{
  "num_hidden_layers": 16,
  "norm_place": "pre",
  "positions": "learned",
  "attn_scale": 0.125,
  "parallel_block": true,
  "init": "normal",
  "init_std_down": 0.0,
  "max_grad_norm": 1.0
}
Each number is 128 + 32 x the weight over its row's rms, rounded and kept within 0 to 255. Layers, rows and columns count from 0. Numbers have three digits each. The size before them is the row's rms in percent of the matrix's.

# down: layer 3 MLP down (transposed), 448x128, rms 0.188, rows 319-371, columns 0-127
# up: layer 3 MLP up, 448x128, rms 0.154, rows 320-371, columns 0-127
down319 117:139088081129188121109124080107123054134170153092150144150086143161110121117202100143116149062133136159084120130159175114092138189130086145121100107104194128113174116109127097074117126132105137115119052075117140132154155123115063175152123137142109164139071147103122069146096158154147126188123124145128236104142106135136157071134149141166130101093186120182137128103088150167131150102121
up320 110:157134134144140086115094163114147124164130156087132126163136108131074145130130124112179167133117153145176099151095141125093134149135110153134142118091127165096113101106169127106110130039107144148107138085196208170185164133081152120127176098174092111149144177084117095109125121084116102122131150168072176153060149121089127072142131112197143184132079094176118153074119098116105108181047
down320 096:091105105160150121084129123115129158114118132140173127205121092147123105113106146096129127105105146132131096178102147118132060120191100219091141160093139180105181093077139101123168131091149135130129099107138120169183130092128129153097127156174124129166147027144134116146151108133186109143117136143119118089146160058178086174143126094161074089182143178126090077108173076108125182144129
up321 099:153103173149133103112159118142172109112153113116119182149139089122130079082087099176070125153095160200188105150093168183109149132155150136138107071150070142156162146107104100137138163152158140084094144107156123181108166095158130121131100102098127139158071108093138140132142113100098123147154098075141136155112200154125104080104073174143185209143129144108096096115195105158085084083096
down321 097:110122156109096084081147105182160145113118139116101175093112211107108169125110109124075082150133136130113139161111131183168143093126124093127145084128121157110132168112126110139109169185101165128177113147213126115125153105230143070191070165165101155161173076102133080111122153135122102179123158074088186087056144127152138081126137160123097150126139117155095130150116109135130086117113
up322 108:143136105137071124127087083100086111075139136096134134143146169061112109104114108144168103160142133141112169175129096146141087107121169113114061103146074189118134166044166116146131056142180117138139134065130141213157170157115133131119131108068109101162175126099140171115137113080151127071098158133138141114145142130181090127150189146188161189097118121107128091161157107072123142106157
down322 104:177135173129150141133057127081099140095157137104123090071144068177143149113179108125119159112118129077119081094166114084094178149121104141083153154114155118132161193101167104112132137164127125155134125106130100114143158144178184087123075118110123125116063159111120112081144099172085126188129145163122119123145098225194097139099110180095131178189160116141150049131110145111146149126097
up323 098:147125112078129136150139131141142168128178135106112134156151153174177068105118109145148117154105160178146184132151148142127123050126101077156156081115075094171152143134056113124129122154122054130179159126098083129178123088175088120093108116095098200112159117100164115179092175154131149099160132096090145132171116163190160136057107123099119122079113179138101091114147094164154129079083
down323 106:098093154101131200144140126117080129114041077070160144115114098183135120154125160171043126102101113134123123136196128145111185155167135117134130098141128169155133049126044170133146102111153170154139164091125114132118104089130147106142169133138149112115169114145125164124122095132056103107105109144124075168196083163124131164140136127146060065160165131139186156104141101097139133139151
up324 110:125120125086163098148122171105115114171094106129115108135124129143166125164099121071116107099140079140175132185047116110047086092032137162131157132128093083119148160155167121179168150118118132140100156092070119104105100134123136123118162092128111157134160090117090163136088117167088206096103173173099167122124128144169094136149142082126148203143131205163108162166153123141179142138158
down324 119:119114091115172122119130104135114097140113135150142104190109100138168074096123072145157150112197072132156088180101175114101148139039173109131143153091155099075173129064117105142147164126150137145196129173072096106157176150177104145142149102097133183157133075120134152184119150138147147133120082144096122107188163133119093021108111118144104130109141154117091143123119181113101154098112
up325 123:136151089152172164172142143113126165126163167126111061110128128154129118101086148133150161068138137143165133114115159152068113116128107072142172114095129092108101133120154148122117206148135122153150126104116060099132138121110136104149123108152120145087123086120159135128111111183074086082139131143088132095202151154075138072105106157119143140190147129158069108099190099234151102215085
down325 112:122129105105133143076161202143062149149132175131079086139109086081091130095087096101130178165132104128193168115069113120113103059044141142156169182139108143129115171102092169121114115111149134164167143091114141152119136150120145094131119119109128181132097144136080104078158127200086092096080120128158128157151219140145133144122118196136118152156107142123158143121159068136108181132104
up326 089:130093079208116148176181123146142092065095129116140113111172216134103158129157136179161088195178141113125119101132119169166082102087172114160153155146173123134198102087117133111127122118121139117143135127160037156180157125127083142077144182139130098089142110082171150126114090088098149138125094143108076135130173132117126160147124063073099134141106143120145101105066114140115083135125
down326 088:166108122195129134168061146129115151098103175102110162098132120036138128113072186129105102120178153098124142114134171151151094175113134127160063150152079125137104103133148134121160075148073136138138184118111171143100109157106141138077164127150172110107047150111146153145143135096109101075175107103099156137156088141110130138204117162090155096183134154182094101136127091148068187129114
up327 108:123123132212174159132148182125162135132124130170059095118156135112096142079110153105153190148111130111127159111106129140123085073083095120097147066081155144118107107212079130180186131170136147117096194129123134122116146133118179109117151107141144113169102093144054132130145183141089112085088088160165174114102091121110142128094103159046147140168128122136134096133090129186101189116117
down327 103:103186077127149149146110141123114172129137116099071160122166090090152144083165086197128094121119134135101114144130141164100118160170166126084112146102091131166121180141180115152155099085194118124088104180149113175140115051116127140133131101192140190140132113133132126127124076110108113127087025130108167172073101109128160092152112098136081084146151126132189074126171144088174139151160
up328 099:121097088158136139136123107131132163136126095143117089088167132136082190084089181077105143117181061116117172120077128138069129146152123115164147130103174168157127138094160103174188117132166170119114192142147105136094174114112139155111088116083121107132059108151163130123154141175090112142073088138127171068128104133147150146167094143023145141115076110164099132133174139159147076169084
down328 103:109098115081114115094142106101131135219123152078101196105068116149128092156165106167159119131145129069137146130170148143135164140126144150158119119113130135139152165135087126104182113144103167096079114121105164089098129163038098144100167150106138155151134154180154143134142110142018129093068139129133111184122160157090094085202156094173082130162123118067126129178117114092102126123149
up329 111:154137119111104123129171086113092169164134111127140106144092104158150116203163184150106145141146109159152142094162115076118133135145157141080075097102176117104138106158115158169168088098176121115088200125135067056125149162058123137119138050149115111133091164203103145124094170129168106103124141146105113120093187107148115155100070078160140182074072146145146133129143171142126119093084
down329 110:168139130131062127090079116150133143099090150102149163164125183119153131174091170119081160106137101179098144147156116144168135163146180118166076099088083148114111127124128140192115149126148143097153072053130125136149140129116174130132093146149177135130138138036146105136157096130119139115080109134109111149151112104134180136157103167084179091149156172033160090150166097043085105107130
up330 119:203141144140110139162127151100117086082110057194126157091137150099112146168127119068139099211169116145156092093133110134132128145120119099180164094139124144091103215128095120154112225141095160117100103165131122157147103133097134106083103112136100132064152079152119142092141097028124155124127188162095148120110141114125141161154163123089140176114122131083113131111119105139121102114199
down330 125:143130131112105162123125130114123187152093103200147154177201137114058231146104090155142067127155091108200089067117142127056153099102089111156144091136143113126093177129120095098122152147091149186151155119183147117105188085164092104140151078147133107108130119120132146084163142084195100130107152119107095132110120179103123118091130149109172077108129109136123153114106157155120112162159
up331 097:053183140092145095145138141157201112197173171065138058155088132142083101141118177162117078141122129151139112118052118190147106080090138059100141158118138123159137111148163131132096139183135163125071116122143134158153132104117082110174085159129129113176152156132126143159175124088177113141124070154141101091159146090124115104116149117104120128157139063112101131126142044161135124103157
down331 089:085136097170148135148105152129074163163153100166150106159118092088112090125112081130120076125134093060160108170105154127177166139144095182090137198133122124126096137168109199078138172099110221113106139116146134120099079157135165136099118107116159135144106164128189082150122132142221179106125091127084140081151116084099119152160143150125181143103084128142154174131097123086091102090100
up332 093:105182182119103170096125125100158119162109106092084109157124182150103135075130050161079081134071128139111136158145090123159156159154071141169131114112107082157129074131094134114155144130092141088080066181096095150143163103131142119118124126105166087123150138174153103136144118091126136122162127164143146126101198221196091093173134128111125109118149098139117172117185204082122090143129
down332 086:130122092097145137109094139133066158119115152145112106108101074100138104186095150085069148116164159064134124182087100169101130127114110165118103152142104159065161123148162101071156130112136131154205134078119090136150107115106115167109100151151083083162095111182166137152121151140087084149149120167124129141164153162187130089183100176185087074188167133132118113195156121121058136145121
up333 111:137209121100108124149196146184132108112132140146164148149145161145065129146073129140131134141090158096112172125135130118178100147075097140136136136121158153048088146163135150197070118064101143105095083153156139192146093138078151055125164090108060108120172110124128084143102070094084184124142153188112104147095138170092126146151155093148131144098124132149152144107129156115157163089154
down333 110:136185098079164104128216170168119114129140082142141069134117126174070153095112140173133098061136139087150111101201119092176141120139080167082106164101134132086112140173130161166149094087074192137102123132080141100119118076126111088134115082193052162134089100150096117129134149139106167168162133113162166147114183112119134111134136135144171122140108165152103113073146139148175125121096
up334 094:129113138133186111155165134134176132139096085161180125125090138100104132108142078140175075160127133133127126114103146175163153086162130140172078151128131131138113107139163112163134146119146102134121097115110117105087094085157139055123154182131112158031109010102114129184130155116103176095120129151121098192165069084151139089100130161181141111148127098147113200168130152122161171099082
down334 097:114144120124129165107142175138119138082099078108118099130093147067168212121173171123104126090116125172143104098192131088114083088144093150132106137174095176194136113167101090143172099131120157122110093076123155175099116155088141138099175150155186182103155102176133102144135124132098139101184149185137123197089144080143087092126105128123112105150117091103132040148134132144140094105192
up335 099:133076218114165155087092161153150169091139106062077144136118151121133159128118132145110121122151122149162171100105120124130138119155106177139193135099111138081171158116080107084169124153114126107139173122102144107116135106093141053100117134124135108178157148146130161151126111089114101083171167120136056082107207128083190122055121190083130137125148120144166087101121165118200156117088
down335 103:120143115117150079080095135098152073188130193125156125158127102104131130132096110095177069113112087138094132123169204106126090162139115135162164125193138106122155155141085070106098169118126115125137158098109148082095144124133127086131137180205098148141200157126140127182168160118151185196117127117116104124106080137094140055057151178138124160073133128111157123146100123120133061150110
up336 094:120160143100100142125119129130142122097128148143195174141097174130144078117120137109117188152102172141079102109122153125157113134139136124119152189101164119135183105098145205090138100152127054121155162089119149094190155102153136108132088123179162126134129137152139124125095160060130144191069077116127117091163092077169114085091142096071144138138137173063083140082110093163168064142190
down336 092:133154191135121103092152112111133129059119118124114134114151133174151159171159089118134113149144139131184126094125084153133141091112157143137097138108122179100086068154125108150120127136154102081126155092140134169134154112115147150158105092105096129176000123182105093083217146113077155146119202136150157132103131175080173086101117141153140118126089131100087203120092153108123174127158
up337 107:166066108154148102152181111107158132089098147167171161141089110079090159164091192067085122120141100100166145074109139127056140132120164150113082091092113096141156148095112106100135145142097102135185137116107137049123176173108204132089116147088163143152134135162084087129115053120126142147131200123127147133165115132149113072123143148142104166108146178127111150115135142216143154162119
down337 103:156116103099079093157207092111116088108126119117076201147161143118068171114106145075150123166145168069152124133075169106086136138121133144161129096146154160143100145124109137148137133081131080165080099204151160171192141102163145165120084122048121135076160154114140157105129093131098166090127095158129138107109171130143108122135102102155111112126061144203143113152183117144114078171119
up338 107:111127142133115146147092119194142090105119126155188144160125130088135094131109131087156101160045157152094103120076187134162121091087064149143117077114133173059144071185082155074078176156143129149125119113123146112117114128130144174187163163084149169152134129135091125109111120164147148131116149125107162118148129182119076102126105208097090150161176135170148125132092156174072131089071
down338 097:091130149118129116138148076128098173166092104072116141169097108110133110146130132156117120151101116113173138186142081158109166122139109129104126162198127165137126102129121085047149175142111069150088088152127184126087148163070102193163097130083059178182176126140137121064150173119097145087058098101088124168085174186168103148154113105134133145190145129143132099140134125125083133122117
up339 098:163153145166123146135098111101141167135128148161076111125146186110117123093113144104165167177079103108091122093079196133088157197095124137171167109088081141132177089110123114083072139088140151218090132085111135146150117151127120135174078129178105112188103198100102149093117123086116156143100144096129083095120137189181083117120091153093121183131181142084168133104121110115123143139156
down339 098:071139093173155158166130108158103138129118085119175111116116114152133150176200195102095131147157202124090115185158122089147135069098106125083135145102153103076168133153100088153117165133129154120139148111130155136107169133094116112113141088108163126148072125171179091127097153109149190114124118130173129074096110173137156099114172103095145102072077054185146162162116112082112135061168
up340 099:124113120117133113086157161144104159113150134133135110186105127154094122152146147061099097190085136156156106151093134097135142134096126119146100143062122115110081145134146078138111103150211141100141136114111070120144117144102174182137156133156179165148096123215200064094069142085103187162174156122107153047127086117117144120150102146107119104116056141097094172142138101177114097160144
down340 098:159084106153143173129179127089115158079136172154150141097169137149128123115120077118117104184070155067066161148151097195120127144082117132126128122179120128066138106153143152160165097135067140123128136099148115123150146156085181133102197143170070127103162108141102196075103081139065145146169113118084136180136116115098137127164135129137116094099116132035178114124124118121146123187074
up341 103:138149153077153101158151084086151056151146155124221090125145087130104105149150106091125094121125127159085104148093127118164093148057063133164132141108132161109176162108096172122087097117112124048124065139137072118153109100172086119138123177164135132185127126125121128189143212152169089164137102134092158154148082079127115153137156114117121111165123095105109129169133134160158107118197
down341 100:120139120162167054156126134173135119142143147116128080108070146129127156131095123144147080130171065170163113205063151082101191078108083065113135152138163161153112128132098146106140063146134101135126107125093142055099106129173073129148180081124128076153124113145143140144142190135147147144140126140105112171123086103082101122169188142160155092167127098179071133182139095144143174111150
up342 097:091109117129110178124141124077109163174091099127099092176193090105144114166216132128086171130177151147131122156106138145110146125101141149161136107156063062159078093144127133147090131145127140215153136163111165090145100128133141141123069105110189132094081113144114113133131107130056151136105140196149171108100066147138097176087137115118081120120118176135164067127147114153202098133110
down342 098:124150171125121107103111147149089123187119131110062108089052069121114103137143134095112151071116096134105170194187163080172152168139150174120119125192158129150147115174143081131108129167204140149108143164126130098144056149125150129122135121139076119104113180136132138175159113080107110088101107119082148177145129161115132065193142159158165079076152143073168121146084133153143107102113
up343 094:145128080123143157073114140134165153133179140080159103157165128181145147093170122108170094180131115104088156137120108170130088181116173131064126196089125114204165128166177119129134097121136137115114129133140137136068105091104123094174071144128108118138169129160128158110090093141094095092086093113171122120113100078152108194067117098119133144152069090164114113118068105165135143160217
down343 097:099106118109133149132138152167088127095097146125094137160129125092146065156126171131039116083134145110117086177105137118127142107154068168116116152130145151125114100165085126100132136107132149127149156116098123196171135150104155215103144164152125102106112106086111048121133106146036130090109172159100144090160197177132183127190108204140162066120142099097117093159179111102125125133107
up344 106:160107135145108080155119096177129069181102152117148125188110124186093140198162106058153177146113114115034088103109158054099154098091134138137115111092143109105090042155123152176149144142126165105125086168180138163095158125121171178140143098106120133113150167147150123088109171176112130157146133190149160075140088168099103124104144102108143128167106078152110112134136122138114102151166
down344 103:099170103116118138120156163107156134115158114127096138084146207124123175137047167134128076135135117137132164158119111138114073152184142176136128113134081087115141172073103110033144123125139149120113164059092127158079094089192156108134121148129127051128148144138121167128136082101148091138109144123078124172127191147108123130115171155149136156141104191088111178169107143153050124172095
up345 117:134164137184217177118112115120168100121126153131110117157104160134073149098106116126124091221114115148132130124069117131133120178097122123125107122155121049173172116162094106125129075126157124150114091166033161137107121132082132105148095120209123099150135157107064166119156105176122079155138154115111113105133135129181097167147091129133130163115056167115117074087152103143185146143097
down345 124:193136086160193117142108142123130189122130074153156122138127119125141157133206092156097126126072160166136208179164143119122117164115094064120094183215163120169126131130092090124117099144141093100051107121120091082116127093120104152159088087130077111147090166130129143144126158109139103100136133128065145195132093121138108091100171104157170132091126143126107115115097198156132116117182
up346 095:150152120139093155187121112109054076172084162144160109151162124158120122161108136200135113146126187080089175143111153070133147085110101077134139135095166134135120155100151121146132136125143135036115115150172220100162112076075095112144074154123129141131107138120074140103128102078128110180090119134105196125150131158112111131095127179162112116159086114139095139081154151210141156110143
down346 098:119124124115127097108171066051099124106098173142100104172112107149156105128094138064133168101125171173105123114129160139113110096180110150156212122120080106141106057115156121151157146157142141098174064157111128182081104163151090118142170122137118183139124114160063101141102127146122077181110180150078126141080197108170131146158115181136134115132093083163116116104160170079112154136176
up347 093:110138118135126088118072156130169098144125136088091153136179113114075182135106073158171097063091141113145143136110143155087091171161137166092117144170095181105127164121141157102139080106138146185110165143133136112177129061139120133135143097119086142133188134138141141094125136100134096187130093154148137127130169195098110110088192119083088058076182061183096113115105200136163124113128
down347 093:155085126192142168123128155130142162123119164149148143115138116130088105121075124111094138109148136096143097142116088133127170186153139107159147120138139192191141151136099143086153174127065131130150048143169075153123156124125158129110140146094167086040129143094143144149157117070106135134110150096169060136161111050135074210183127168183135085132104080093095109111113123103108188128122
up348 105:183163142127145132087152129083142131071076148079071133083122121159094137206172114183193147146114173128118148185105106155111151089130157139116141098176135143082132169194090140029158088155156077075184082137152111134139176151127091125101107096150133177144080080142126126106123117150150141152103112126139128107099170155113151122079135171099092133150156111114172089133103150117138130138067
down348 099:110125123156114097117117146177104139127121098099150108121112120130107053128073143139051124135137143093163139139138152089159150134121173167131086106104134134122124102046120161144102119133129104179142148162138181144113068108165064133152101055076135082064119070150087176128168138196143154132082152159156224097152090126157128180111196123109182178107115117134083137134150116116139119132114
up349 102:170109122141154172116095045119115064170121189108141138173138131171124172166136114112134093098082102183106145147184070055196165148095100147110070133098149175113148173125109169167080116119141108136166106085151140145110102099129147126161146118155148159111162089108155082116118106084110183094124113072150113165113125162120147172075101117095144086153104094146175159113108144192127094125165
down349 098:115089109165132182107081163119136125131196114123124060106122142124067183087135077148173111170099135141106087100058117124153158073092171155121133151130127189108200111136155095110111171042171157086136143129142152170130074157126104136157149128146166173106056185120174134125094131123090170186149143160141121196104158128145096132123118125124083096138066111162134113090121139133113131121123
up350 102:081068119110166147111092110186175113155131171108098121118134181102123139029109145100143122116120094125102149177157126095071116133138117128047157150083122107113097156139155152104124169117149133136136154126141132085116112090074215160164104121165097122154150140139155144137181090108154125118132138195093199079162102152129115136165131066146149129109073134171129133059125080158088154184142
down350 099:191150219098112120150099119081179176157132092128097166139164056153138144130160108157132141136088187136119162093133090136108084150136160156134098158076096147130156147095123150174093150162144109093095225144184128126137173152124132076164068090113143135124145155150107129099091162145071100135101162079072137056154132104133143093155156088090150126088156092167087134126113155125117138102128
up351 100:175126098151112077151158137059105091154157098116197071098098142130163107098092130121128144101128117153168184115078116179092139115123200191148160130093128140123110158106118148120141149118159073103216093171161106112145117145141137142138089151167123150141140114076106104104114161157107128098147169125086110124158114116115175057108137174047095057166202139113171133081115137111122119137105
down351 106:162168141130085127120146193085121145102135120170090162105106100169179116123110136113127126140107135175131133086189162127160039205135056118175149148134145124168091145093088134152127150175158139149084141145093187099102151162167086108116073159095155069158095106156090155140133140132109078071176115113180084087135123067167110103127116157107161090123111115144104114132090168078136113169125
up352 103:100069142122168094110119157138118095124137159083136125134181126206146122121093139108113125051099125169069174134101124133106097074155176135163142147081185151111145094089166155114159168081178124111147146081132150114089081130199108171144120123137084136116110159094094109134069209087091127165145162164162136134134144173159104112130112098081157160170105114148092119115098111170153104103203
down352 118:153108098095078102129087064139120130105125098166109134181131141140179085113153072122150117088099148192145086086157108139113103188155112110087098136161125142180169120139122136172131112067118134142103129136196121145056132113220107136118183156143119085109143184128083140144118079108159141100169088093116123158158146083140133176115179094140184129121179085120125162146049149110106168126148
up353 105:178119096169106112122091095093118159181138102154142050141149150111180136108121140132157072119099118067156136054128164179137109126071133178134079108150177122120173183158106128130118139110153119123144170139095136045150086123111097149091151128147096165147129158134128121140170076090113139134106159097076151126090110159083077139164149156156129135136183132204048111160179121165173125137102
down353 104:126165085098078156072136153140112069159144178128113151134171082136123135133146078131127139130190115159176090118049114161137152130154063118122125136149161124153090101126174101072119137128108098125122106128147141184187097099134107142179150169057061085138108151070132150116118170148098151083106104160136103200187145131089140102163054147135169127137139119126150060128138163126127174151096
up354 101:185185103101130128132087175181108160072138042167152135161057140120157141120075103116163121131093140115178162122149139088121105161140121088116125111118128101130080080153113128161112166136139152153120131114114071195112105130151161087099122168138166073173109142142104115160117087139108115137141129168177158104120131138130049129108076155117141154135199148183153101131113100038135159112196
down354 099:190161120127131112133087052146105110121152120125234075082113105161143093117206152159128141134089111086028122102144135136078114134182090103147152106143135145079201148151152089104123102134155100120141112152132121139130160097160102118121094093153128195104063134148101141186133162137104116141094142106149146149124124180075177173128120096153147123120106090151137070156153142092174149113122
up355 101:158059132144144138103114138125136120108124128093077113138076111160093098183137129151180181120166156148118168108155128136147056094160092118148102142095125180118162162069143169102129132082135117157170102147206066118136138118119167119100172145127157161135144164169161081146143113170125150114145141080152103100061183094183125143094107101106145145093099059071110073183178094107120134096163
down355 097:153111128091097171145056133120104139124083103127126116145110126133110188136168130099116075135158087159152146141103126142142119062090103102127138119085142086173169153156111161067123162135132137116109179149188126150148112095119143203120068169141143126157062162105138203165141184053126148088107113070115144153143091145140136129110101185088127055115095155120151132107157219099100120109119
up356 096:199103184111098135090119182112116102143163201199145110054187084160150086126097122056154159116119147110086144147099113099128145090137132141113098104172160147149138177205134155096130110105089146086099121086105130113131094129130148093144097140095155116102099133144115113173114088091182154170160110113142143103150120115131078105116076155188159167176125155136081085188158122174130151116103
down356 096:112146187165099170108125195047034102094157173183099098131129126107084143159134141117134120105117122100150160103091185166135095150119094164142136149192111118141141167078093062105104106161097115182114141168173101093125097140150111086102169121122156148156143116138166108122163107136148117133114155173047135147179163113158117107130145130107108141062153137108170105071133105139148103057152
up357 118:147147124183144075157187114094102137118081183129137096128068129116162090126135171123142167136146149123171085124128149096152119143042106085122097119151096154081106143170147149140137148116109109095102198093169129182126140152133192128127095122111120160145135160075060065134113156182122100156159194195079101111074095120092078162117123114120114161148103120151071175126167129163120129176141
down357 113:121135138140122079170085160162120143142127125177159104139170116097127126101148147143149137142173147117119101151167126115123070111170099138136110132093102133139097172112150134167115103091139149087068180128186134166078156113124140147159124100190129145105023087070110129080133158070092104130121146140192235094106133118115137105111087131082133135072110077178119140139123165184103193135093
up358 099:143137115117178084084140117091136107185136108190134139157103182119171108212122130112086044112157178146180097126125120100097085105108197160191137159104117154157107149113139132116141101075096139103173174053113073127141087085139112198105109183121129157154104097123086170143141148089165165130072130144094134087105139138135150169131102150098164167168121145110129140109087099127091145128144
down358 108:125104147138111095111088204114171179124137164104134155144095116106164225164160157083100122111145098121107136178085155179102095104107117149149173108080132121095140069137096088091096152138100163151123144150138188139141111159121094147174086077108143179138148155104196100100186100092092143125117167105127179151125102180126082080150087122072038095133126149140123113123132153149135124104163
up359 109:158186172117136115156125101147139169160064158118179101121169121080148113117158081113113144156111155131092099123093173112221111104090113114119146139143102088133051177112130098116080163138216074141106123039131158149154122122100167124123122136079168207117120093103127137152088093075170106127136182117088129141103119134088155129117148077113124182120096132147142150084165157126093152150141
down359 111:139094121102199120150117086164109124169075141144127124101151138173143178132149136134135154125117157120091169144132144109088172155178086188130133115067094156114179105152127098134104198144126142101143050140121123093096137118193179178039119119088182143105078123092147153148105092107119131114097133102130147124074113158167113193128140109098107106163129066062064098166159145167111110128128
up360 087:098075128103067028106115123081151109118138130131108140155167144103108102142125127130133138132102164147146081165104156122110170117082171163154102185140098123061111166188105132102099152148111110126206164091152148146100115120136104122166109178089118119114096085110138087133139131142095128122095160170124118166134075151174190168131188101112146184126162139063101133184137155064178121124192
down360 082:109190147130102100085087137130165182144140164173111128114112098117136146167206094056113173072106126110145124169170110103176164139102119103118068150116099102150122097114160144143123081088132091138134111126062176127096123109135121131173081118129110148155094112155121092115055164167153132167085156092129134192116041102140151189147168131161097128073111200110143182116144147101143124130151
up361 102:155121129159159117131121176183154138099150146143153118159096140104089177159111156147189148140140154178135140207063066129098139086118154143139114080129165134126140083106114092156095159158126148179098155130185133141070108117130073111108108172080149168073020130183117165123061114137074130065066113099065160110150116157172127122095140088122150130128108131151121118147134140125134146149135
down361 099:140167089095063129155163129132164146144116131054130155171140208149112128167171152106146071114141107134071140103143099110113141131127106094156075123113148096168206105177118065099155106197119170177114087126160119096124073150093082164100142200184090165114143105164132162168126102163101159112087100141104102107123100136106167164116103141132094079154109110090188149147113107134088120136147
up362 104:164130116126183144111053077128117110159165099144187128101155110094131127128160120131125151140123079103121164041116202133115130196047141187135102107142161120099127145130158083113137060157166093157161098065124133157106148090118082139171098162129086090106122134090130151154165194126095122081142181171140131148112152105103161147097077117145132135157124161194157120118115155103168166084133
down362 103:127091163137157097121143170135116141151175084187127114087103146133114126124114129125064107121126101103168118105081102097116117078159170115100230163146134103111047137130154115137092127105124155101150126115157123094117119131139109086161127118157063095125192196077136173169178154085189153141108139139178200118154149104102146115099131121105184143113129052144090140082179131089110163100154
up363 092:122113064096095076160171159129152172135154151117111083135109147180130128069143186169153084146156101156151190105091128185194086141166128098105136141127177162147141149181077135126110120151131191113123149097133119088083120106064113109194092089146110094120174114080153161182166109129155144135154101108163102096106080091093123109124186124079170138077120071122140136155097129154139095093125
down363 099:140044142180156167088164080169070107135145186128074134135114113137135159111097131127105157081088087118140106153180104120133082127053107121082120184148108102115093166120153145126095109117133127156118101173116149123146150140144167119140146165141109126103075084132118114079161167168174153078178114079126121123117173066160089147176119156133142146171167155104137156144162035120183121108177
up364 106:121107132165131177090145097104115106123132141150186103122079187079147062106134120057133144117153155179154104182055175134125092165108109110167118112120136139100066137056142129112165155137117091113147124089102176184066109126146169162125117117093133166077152108090148184173150144138119070103118164183117141106153140159092126138080097125171121185135122146112173149082102184105139076114116
down364 110:170070190140129141215154126076070100128104079098109103140092087147135168156101185097118105124173118130124161133155120115079131120077192200126138124176125086111171113081102092120142089136176111116146165155097084133199097113117129165075154161117127136139088127153160119169127183128154175083097184125108142097116145146095088144111156126129132068123153190097111142136095149133114179121098
up365 094:096106092098096114092083108098157134138159189112123130120116137175146127139095120120140092172123070146147141139081125138099112132124144131113173111143159199104122175118204143052135122150081132129093170126171142105173118099085094161140118111161155143136153176126143097108120124074155163159107138179120089149182115097135132100152114161114076143107121120097140091128130254164093120029172
down365 091:154141151147110164166118164159150063124172116162066154075097082105073125186107080107119119110124150146133120116094147134191103137141128110123167182126114107124147088207130156082172139131111153100143063122079119130228112110163163163146134125150113105078139108120141159133117175179125159128145134136144183168138148065050074140131134148111114103083112098152117085168125065082112134117117
up366 097:107106202131127167085164103154121135103129188094157104064172084165186109038135115139122093134144067136105137097168117075170156087148108136110174128127151137104073155091124132131143181123110079150205077111114091138106139109128093105118125127136104216135100128106140137130141140086110202161114162096174140132142126109147137122120105183113126137166151158155094079084179109163093154126167
down366 090:111157067091091090138138087107159133153076110101088077089091101095165105127134190121141158100145137163129128122093152098135149142136132176155110181111112114163127171113095056083153098144133157039135133152163148159130114137094160149129151178190117168196134103106141152121109091085129147127189150113184080150148176112124117141176112133117104119085168097141092121160075090162128219134095
up367 106:164125091148113127066141122151113108113090096119064120120128074216113125144147127120120142119126114188175144159130197175168121149204119162131079130145111095140146163155152135141105143121129104156170058125191123115116199094094109113163084138098115064122121092096151112139055105092109139070098148139095134140133168143155182159066169148122167120109104102155140150121159083133122098203141
down367 098:102128107147096054156091171138106136153111149148133083092091168111133092145158141137133135121132066098080117132169143082118082113147175136120186141138191166128164128112156070106104175155196137144141153098115148119091134130161163085115140095135089093103133187147154173126120130133145211126118145170112135058107120099157097090101129111189146180099111107037097148157145144141113131050170
up368 101:122078110113074117138162126094131190144089130171125111166074097146145161135113137083106103180152176143150138114090091144140096155099137125147140110101085150069154135125118121084136143152179151111164154088054110125105177091108086193115057129138095203123150135102168168107081107141141173125073095135191153132186168109088107181143178144102180164129113127130127082081113112150145081117154
down368 098:143166093207151112094130116156174087121139168134145085074156144181068079098130115135148113144114138175147120143089157169125135093162178117070077147119130135153079128113079118104153164076147200140130102136053151100129108138100083074132151118104138116132117102159146150160151107106131131150099153106141124135199083188026177176152140097134097171147126124134087168113154154114124154127086
up369 096:158157098116142176176169193113086104130138119123104097177134132154100118112114132143142169176134082156139118148109116133124109095072171175141106151105136121132145075072180167133183070127157178107148070156128149118142102106141155156078086108106167080088071178077148171109149089092083155059107097237153136133190131122092108119139089134122119125104159109090132152129113132137150121170155
down369 097:124153188114121084112142109137158149133122049104092153069058128101101127143160080123099147103143176153121174173193119126107123190098104113132148085171160107122120123200051088138144188161091120193147169083079164144121113136092106158132120131131050121189114150176125085143134173126147081150133140092100108164059125151127122119119143150141142102069161157136158125142141115120169122116111
up370 115:139151093143130109069095090163162154087142127151127122159163156183123162147124195167154103091105125104139135059109133151099152092126173089094133171102146191121152102163063148112175145047153148117177124130168093137150129055155103139188050115102162120124128191127091112125108154101128146129123092129153121157105066090138109161089128153145178114160097067163077153159116123137114173125097
down370 114:109107107132114146136150149100119144057127113146113113115180137108122181066192076156165151192156124118145093153088149160157078200091144137117146120144097086160151123147046127130120157187179118118098128167121128086131123084113133114145124181121136184132152069089125139131117140125078133100166159081096158118082199140157107173107116086114089068173139161133160104162136069085159108104165
up371 101:128123182096097133078119077087115077161122132107122134161119164139137112123137115155138144121132130104153152184114097097116136132116094167115135124117139169078105195107141198156160145055165131163120149124164109153142099081171122100123122082088164157091176104087175111112079156112129108099112099150135109111118157139167192130108115112095095108182144175127161188115148232171123060062076
down371 096:132118102142143162179114177164124102112138116123135066195089146139110112113070109120104163125130160082127120103097146132164062123103101112129144160159140082141150103196154175126137071089162126185173146213071144195119172116103106125156108117149147149106144160097143108165092151155136109171108129132181192091072169165154097134160101094085087107104089168137107137137115093055105154136112